python train.py --num_hidden_layers=15 --hidden_size=128 --num_attention_heads=2 --num_key_value_heads=2 --head_dim=64 --intermediate_size=768 --vocab_size=2048 --hidden_act="gelu" --norm="rmsnorm" --norm_place="pre" --norm_eps=1e-05 --positions="rope" --rope_theta=2180.0 --rope_fraction=1.0 --qk_norm=true --attn_scale=0.125 --bias="none" --tie_word_embeddings=false --parallel_block=false --extras=["capped logits"] --init="normal" --init_std_qkv=0.0629 --init_std_o=0.0629 --init_std_up=0.0629 --init_std_down=0.0 --optimizer="cautious_adamw" --learning_rate=0.0022 --beta1=0.9 --beta2=0.95 --weight_decay=0.15 --lr_head=0.00502 --warmup_steps=457 --schedule="wsd" --decay_fraction=1.0 --decay_shape="linear" --final_lr_fraction=0.0 --batch_tokens=16384 --max_seq_len=1024 --doc_mask=true --train_tokens=98470000 --max_steps=6011 --dataset="wikipedia_en"
Each number is 128 + 32 x the weight over its row's rms, rounded and kept within 0 to 255. Layers, rows and columns count from 0. The size above them is the row's rms in percent of the matrix's.

# layer 4 MLP down (transposed), 768x128, rms 0.0625, rows 724-736, columns 0-127
size [ 90  84  91  82 103  84 104 100  89 100  96  94  90]
[[ 73 189 159 138 132 201 134 111 150 153 190  99 110 107 123 119 142 158  93 175 110 134 121 139 110 127 110 127 108 136 164 158 126 207 158  44  95 189 111  56 107 135  90 135 151 173 123 139 147 147 113 115 124 185  96  74 157  82 151 129  74 145 160  70 124 103 133 114 102  76 139 125  94 132 137 164 202 171 116 148 165 154 119 157 132  96 106 109 156 148 177 130 175 141 116 127 115 185 149 142  96 141 147 184 166 160 115 132 194 118 103 113 149  90 106 151  91 153 143 139 113 175  99 108 110 117 174 127]
 [153 184 138 131  75 146  64 164 167 146 106 124 193  87  88 151 179 109 164 145 115 159 133 114 129 130 128 161 176 155  72 118  96 107 160  74 127 134 102 146  96 148 112 129 182 110 118 160 127 117  62 137  89 111 161 196 129 126 112  81 118 114 120  89  96 151 141  90 106 129 120  89 107  83  84 149 146  81 121 158 129 108 168 109  76 132 144  89 162 153 154 146 165 133  91 123 158 172 180 156  92 114 109  44 164 133 125 163 159 167 119 108  70  88  64  85 154 167 136  94 143 178 121 131 129  84 123 146]
 [206 124  72  95  79  68 122 145 116 142 118 171 165  85 163 116 116 175  70 123 166 140 156 156 170 101 148 108  91 148 104  71 119 110 126 149  85 117 138 122  74 108 145  89  68 167 135 132 120 168 168 166 180 114 148 134 117 144  90 108  76 120 101  38 130  83 108 154 114 103  98 138  94 130 103 100 131 190 110  65 158  77 163 164 129 165 143 155 100 150 112 142 137  96 145 147  44 122 164 156 116 114 117 157 155 151 173 119 117  86 136 101 143 123 190 131  81 113 147 147 138 134 144 147 125  85 106 135]
 [130 129 129 123 171 160 145  62 126 109 108 113 127 118 127 112 109  98 156 195 152 146  76 147  97 125 106 157 119 105 105  81 132 179 181 161  88  99 135 165 175 129 154 168 183 194 127 144 155 131 122 121 112  70  92  93  26 139 151 169 157 121 157 131 121 136 108  66 150 104  48 121 161 137 145 135 104  61 143 165 120 157 104 165 140 116 136 196 112 118 159 168 158  92 153 155 133 103 120 178  87 125 178 115 126  78 150 108  69 127  87 120 100 183 140 156 119 164 107 150 161 121 131 108  97 111  86 116]
 [146 167 100  79 100 128 133 184 105 123 142 148  94 154  93  99 108 185 143 100  89 153 141 109 200 142 109 151 114  98 169 121  20 166 150 139 106 116 123 135 130 107 158 149  98 116 174 178 118 128 186 119 143 130 103 141 127 104 184 115 190 104 108  63 118 119 165  74 106 112 166 102 114 100 135 108  86 108 118 122 184 161 110 130 120  76 169 166  95 142 164 108 128 161 146 155 132  94 153 161 115 139  94  77  99  68 112 131 145 103  71 113 109 180 118 111  98 123 113  55 153  84  88 176 121 164 106 146]
 [178 143 182 116 150 139 172 143 148  72 124 114 169 134  99 182  94 100 138  71 115 111  81 115 164  94 138 129 135 171 185 144 144 122  62 186 150 116 164 120  88 178 151  90 149  94 160 117  73 103 134 113 116 150 121  97 144  77  69  80 123 127 141 105 128 122  89 166 141 108 192 165 154 173 126 109 179 126  94  77  95 142 110  78 156 161 152 171 160  89 129  53 135 102 128 139 174 110 107 193 159 141 153 109 133 178 111 168 149 107 134 142 106 171  94 110 118 156 138 101 107  80 169 119 108 165 128 157]
 [140 145 133 160  96 124 155 102 138 115 180 101  93 105 113 167 149  85 159 110 134 129 133 154  94 144  62 131 106 103 149 130 106 127  70 102  21 159 112 113  98 153 121 184 139 161 135  84 150  90 174 102  73  66 157 112 109  99 191  79 166 149 136  87 152 116 140 144 158 105  49 147 171 153 156 129  86 134 185 124 111 119 134  96 184 118 140 170 133 105  89  94 157 130 138  94 131 108 113  68 158 100 128 137 152 115 168 144 167  97 151 180 150 174 156 127 137 193 170 145 137 116 161 163 108 166  95 124]
 [128  65  99 151 143 108 150 144 150 176 107 100 104 197 111 111 176 147 136 113 124 103 117 132 155 117  69 170 127 111 179 102 106 131 166 116 136 164 220 152 199 107 148 137 134 159  94 117 176 134 138 159 155 137 143 143 104 128 106 164  66 168 142 141 105 161 141 144  93 100 108 133  46 103 125 169 185 142 120 100 126 109 124 145 142  94 128  89  72 126 197 126 127  87 118  99  73  91 109 138 197 166 167  88 129 109 146 114  94 139 122 108 114 124 108 142 101  91 132 213  90 153 181 149 109  80 104 133]
 [ 91 101 110 160 141  85 163 104 160 108 183 135 149 117 105 138 151 115 111 112 143  89 105 191 147 131 153 182 125  63 118  91 100 110 176 146 113 156 138 146 193 158  72 109  63 121  98 145  78 138 112 125 139 107  94 142 114 132 126 202 146 162 216 141 113 128 151 185 125 103 136  92 122 167 108 138 144  88 140  79 146 114 163 110 175 130 110 105 121 168  97 101 124 112 108 111 132 180 202  73 104  78  73  93 145 104 137 136 155 123 184  84 145 157  59 132 137 139 131 138 102 165 168 100  98  76 117 144]
 [ 98 135 154 201 134 169 108  97  72 107 163 159 112 139 108  88  98 118  48  86 124 112 150 165 142 102 129 106 173 122 184 122 111 139 190 141 173 135 145 171 157 156 197  92  56 122 137 169 125 130 113 139 141 192 120 105  81 193 126  76 123 113 144 103 141 138 122 149 106 152 119 122 102 150 128 126 114 117 145 189 148  66 130 136 126 114 141 109 160 144  84 120  64 184 107 141  67  79 133 116 135 134  85  98 191  92 135 105  99 122 147  83  84 131 174 143 141 176 165 134 148 131  93 153  91  82 151 148]
 [159 117 140 148  81  81 142  75  74 163 107  79 112 147 133 159 128 160 125 135 134  90 115 160  95 113 154 148 169 127  92  54 128 134 126 221 122 142 149 118 120 101 128 173 134 146  75 122 137 132 138 121 131  88  94  89 142 121  92 191 139 118 106  70 111 100 191 151 178 124 150 121 131  68 117 138 123 136 151 116 156  72 121 124 114 151 111 148 169 204 138  77 100  97  94 143 126 141 139  74  90 113 163 170 163 182 191 101 117 129 164  59 109 175 164 112 121  73  69 109 149  93 129 109 111 114 113 103]
 [ 78 162 156  90 105 150 159 196 117 147 154  92  82 120 155 117 109  97 108 142 131 132 122 175 108 124 129  81 193  77 160 116 158 113 175 114 117 108 210 164 129 114 125 171 133 135  80 127 152 165  80 168 122 138  89 103 101 123 153 124  83 135 143 131 169 188 134  79 177 106 171 129  94 111 161 129  90 167 123 112 104 161  95 110 143 189 129 163 100 138 141 116 147  56 176 135 128 144 124 132 135  47 156 158 176 107  90 136  56 122 185 133 143 118 145 116 107 163 111 164 136 128 143 109 149 112 166 209]
 [150  69 127  87 148  95 155 162  65 195 123 155 148 133 163 133 141  85  86 111 157 120 135  78 136 167 125 177 187 182  69 150 133 123 105 117  96 127 185  90 101 108  74 126 152 188 154 148  85  59 182 170 131 114 117 142  95 101 167 139 146 138 166 159 126  98 130 118 107 124 107 118 154 128 132 149  76 123 147 113 130 140 110 145 124 139 140 120 116 110 152  83  78 164 108 138  78 139 121 113  99 108 138 105 100 102 108 121 130 111  94  86 158 165  92 225 114 136 104 103 166  45 136 144 132 121 165  50]]
# layer 4 MLP up, 768x128, rms 0.0954, rows 725-736, columns 0-127
size [ 93 105  88  69  99 109  99  98 108  96 104 102]
[[156 144 103  69 148 145  76 146 109 129 177 124 111 144  90 110 111 107 121 138  49 148 167 120 130 119 151 142 138  90 167  85 126 108 127 178 123 154 136 166 109 128 223 161 133 112 173 132 113 133 105 112 132 107 110 163 193 130 133 125 164 140 120 151  68 106 129 204 122  74 216  32 123 126 117 112 138 144 113  93 131 158 115 187 165 125 187 122  62 173 169 110 101 134 122 198  98 143 117 150 125 134 124 139 132  67  59 139 119 139 119 128 104 144 175 104  94 137  93 150 148 151 105 123 126 124 138 146]
 [144 130 134 133 110 119 125 125  77 104 137 156 100 139 139  91 109 118 205  76 116 161 134  94 153 127 118 155 218 147 170 150 128 137 173  69  63 101 134 165 149 170 167 140 127 134  98 126  71 115 173 136 155 154 109 137 108 134 172  79 131  85 113 131  63 105 113  57 120 139 145 114 129 104  35 102  45 114 152 150 140 112 119 130 169 126 147 146 164 103  80 147 145 158  99  90 138  77 103 150 158 125 159  75  99 120 120 188  82 133  93 115 141 127 114 206 151 125 153 114 128 157 109 161 115 115 127  81]
 [137 165 157 126 153 154 137 137 122 134 136 111 164 160 148 133 163 150 118  55 145 156 142 120 165 168 154 157 116 170  91 151 142 114  99  93 138 189 188  28 123 151 221 108 111  73 178 167 113 121 139 129 180  93 183 167 156  82  86  79 127 184 118 108  76 137 163 159 118 184 147 145 121 134 130 137 113 184 144 119 160 143 151 141 118 132 176  72 157 182 115 180 127 128  74 130 123 150 133 107 198 133 112 133 162 139 140 105 174 155 159 147 123 126 102 154 101 104 137 125 122  93 109 157 168 128 110  87]
 [136 163  92  74  88 109 149 136 125 145 143 142 119 135  79 103 137 149 149 116  76 170  86  83 183 167 109 109 105 136 152 119  91 169 153 134 132  97 137 136 136 110 152 144  94  92 214 167 115 174 182 120 152 130  86 151 133  95 182 144 171 151  71  80  75 138 152  75 108 120 174 108  93 142 177 103  77 124 123 115 132 194  92 116 107  66 126 118 138 162 166 136 111 130 117 143 132 133 173 191 150 129  99 111 120  75 126 157 142 111  80 143 126 161 173 164 116  83 102  99 130 118  54 177 109 194 124 121]
 [133 135 123 165 139 200 167 139 151 115 142 111 115 147  75  99 132 171  83 143 107  84 160  83 121 160 136 163 106 109 135  81 127 140 128 140 154  55 141 140  99  96 155 177 102 148 177 139  56 104 137 166 163 144 143 140 147 129 136  76 148  41 134 116 124 140 137 126  51 137 129 111 121 136 154 130  99 101 177 103  78 133  71 152 157 102 134  98 191 104 169 193  60 148 109 113 121 157 142 119 121  94 107 114 139 104 113 153 162 115 122  79  64 154 181 150  68 119 154  94 143 121 190 139 170 136 167 113]
 [140 118 131 121  99 128 141 138 151 118 148 127 100 142 127  69 167 129 148 105  36 118  80 120 112  97 152 122  65 129 182  75 115 158 129 139 155 101 160 169 150 149 149 125 112 124 205 140 229  92 132 111 123 118 157 145 115 103 210 115 157  87  65 107 124 150  91 124 117 167  94  89 164  95 189 128 153 163 156 116 100 127 126  99 136  92 169 135 103  50 165 150 129 176 127  98 144 138 150 105 169  92 103 111 105 140  93  95 120 173 132 140 113 152 150 115  53 128  94 109 173 106 138 119 124 200 136 118]
 [131 161 125  79  71 113 179 139 147 124 142 118 120 147  79  64 177 169 127  77 100 155  54 129 119 150 177 138 131  78 144 125 143 118 126 149 118 171  98 123 124 147 196 161 161 131 143 199 160 150 152  98  93 167  91 118 200 126 164  91 166 152  88 100  90 116 121 128  83 132 118 105 150 109  87 114 129 135  92 180 118 167  83 120  89 145 171 151  87 153 129 161 177 131  95 170 123 112 123 157 132 132 123  81 101 124 129 123 204  96 134 147 149 123  70 192 160 143 109 124 110 115  66  92 142  96  83  92]
 [170 109 143 127  69 124 149 127 129 155 101  71  99 142 148 153 164 114 154 113 105 163 116  73 157 165  55  91  85 152 115 112 128 128 135  93 137  89 155 158 145  59 146 158 158 140 111 145 111 187 145 136 160 124 169 187 133  94 147  79 177 140 156 138 171 161 129 110  79 147  91 123 185 131 106 118 152 123 133 197 103 163 136 151 139 116 118 144 134  98 168 180 102 147  84 122  96 113 128 169 198  78 115 143 140 125 109 116 123  80  74 157  66  85 215 110  97 157 140 107 116  91 148 158 178 155 145 158]
 [112 132  57 140 147  95 124 115 120 202 141  56  85 139 108 144 173 153 103 119 138 105 191 121 118 113 119 118  66  69 159  98 120 150 132 136 134 152 145 102 159 159 135 181 106 112 153 168 114 126 120 172 105 176 100 159 140 158 131 122 144 132 143 116  52  70 212  77 139 167 168  87 100 130  89 138 140 145 136 189  89 174 108 134 102 121 141 142 201 104  93 161 131 148 181 161 148 158 164 129 122 164 111 129 114 133  91 182 110 147  99 129 112 141 180 132  96  97 120 101 109  65 127 168 104 158  77 140]
 [159 104  99 113 106 108 140 137 100  61 156  87 123 123 142  70 139 130 111 111  46 138  80  79 188 188 136 168 106 117 117 113 121 110 126 107 160 101 169 137  42 118 146 126 147 103 206 157 143 203 149  93 141 125 159 113 192 115 129 118 129 122  78 134 156 127  91 130 116  89 132 119 149 120 101 124  91 155 121 105 136 193 100 162 146 169 164  93  93  73 111 156  96 145 128 130 184 115 115  86 175 109  93  98 122 120  81  93 165  99 140 140 138 125 175 126 172 124 164 124 154 145  85 195 118  69 148 121]
 [ 80 105 113 107 125 118 146 189 146 177 152 143 145 117  88 137 128 157 119 131 109 134  73 149  94 163 146 124  93  74 211 139 118 114  76 158 192 111 140 124 131 132 112 175   0  95 153 113 113 116 159 147 113 147 154 107 116  94 184 149 114 172 111 110 116 144 117  67 140 115 169 124 187 109  83 108  64 161 173 138 137 119  51 138  98 134 139 122  91 129 186 168  96 135 158 116 108  99 137 140 101 167 117 176  89  92  95  99 123  89 131 167 142 148 125 175 110 129 138 103 113 115 119 114 137 132 183 151]
 [144 171 131 117 131  87 145 111  87 119 122 143 133 204 120 138 130 116  73  75  61 109 135 104 118 142 142 123 157 101  92 112  93 143 161  98 118 124 187 120 132 116 134 120  65 119 206 156 112 143 138 113 162 165 137 124 188 135 128  93 153 102 128  97 172  96  90 159  97  66 204 141 103 140 124 120 117 183 166 140 150 111  80  97 106 174 154 109 184 130 156 127  78 108 121  99  95 142 211 119 161 114 125 102 130  80 152  99 196 150 110 140 110 103 165  93 147 169 116 111  58  97  88 150 106 109 110  76]]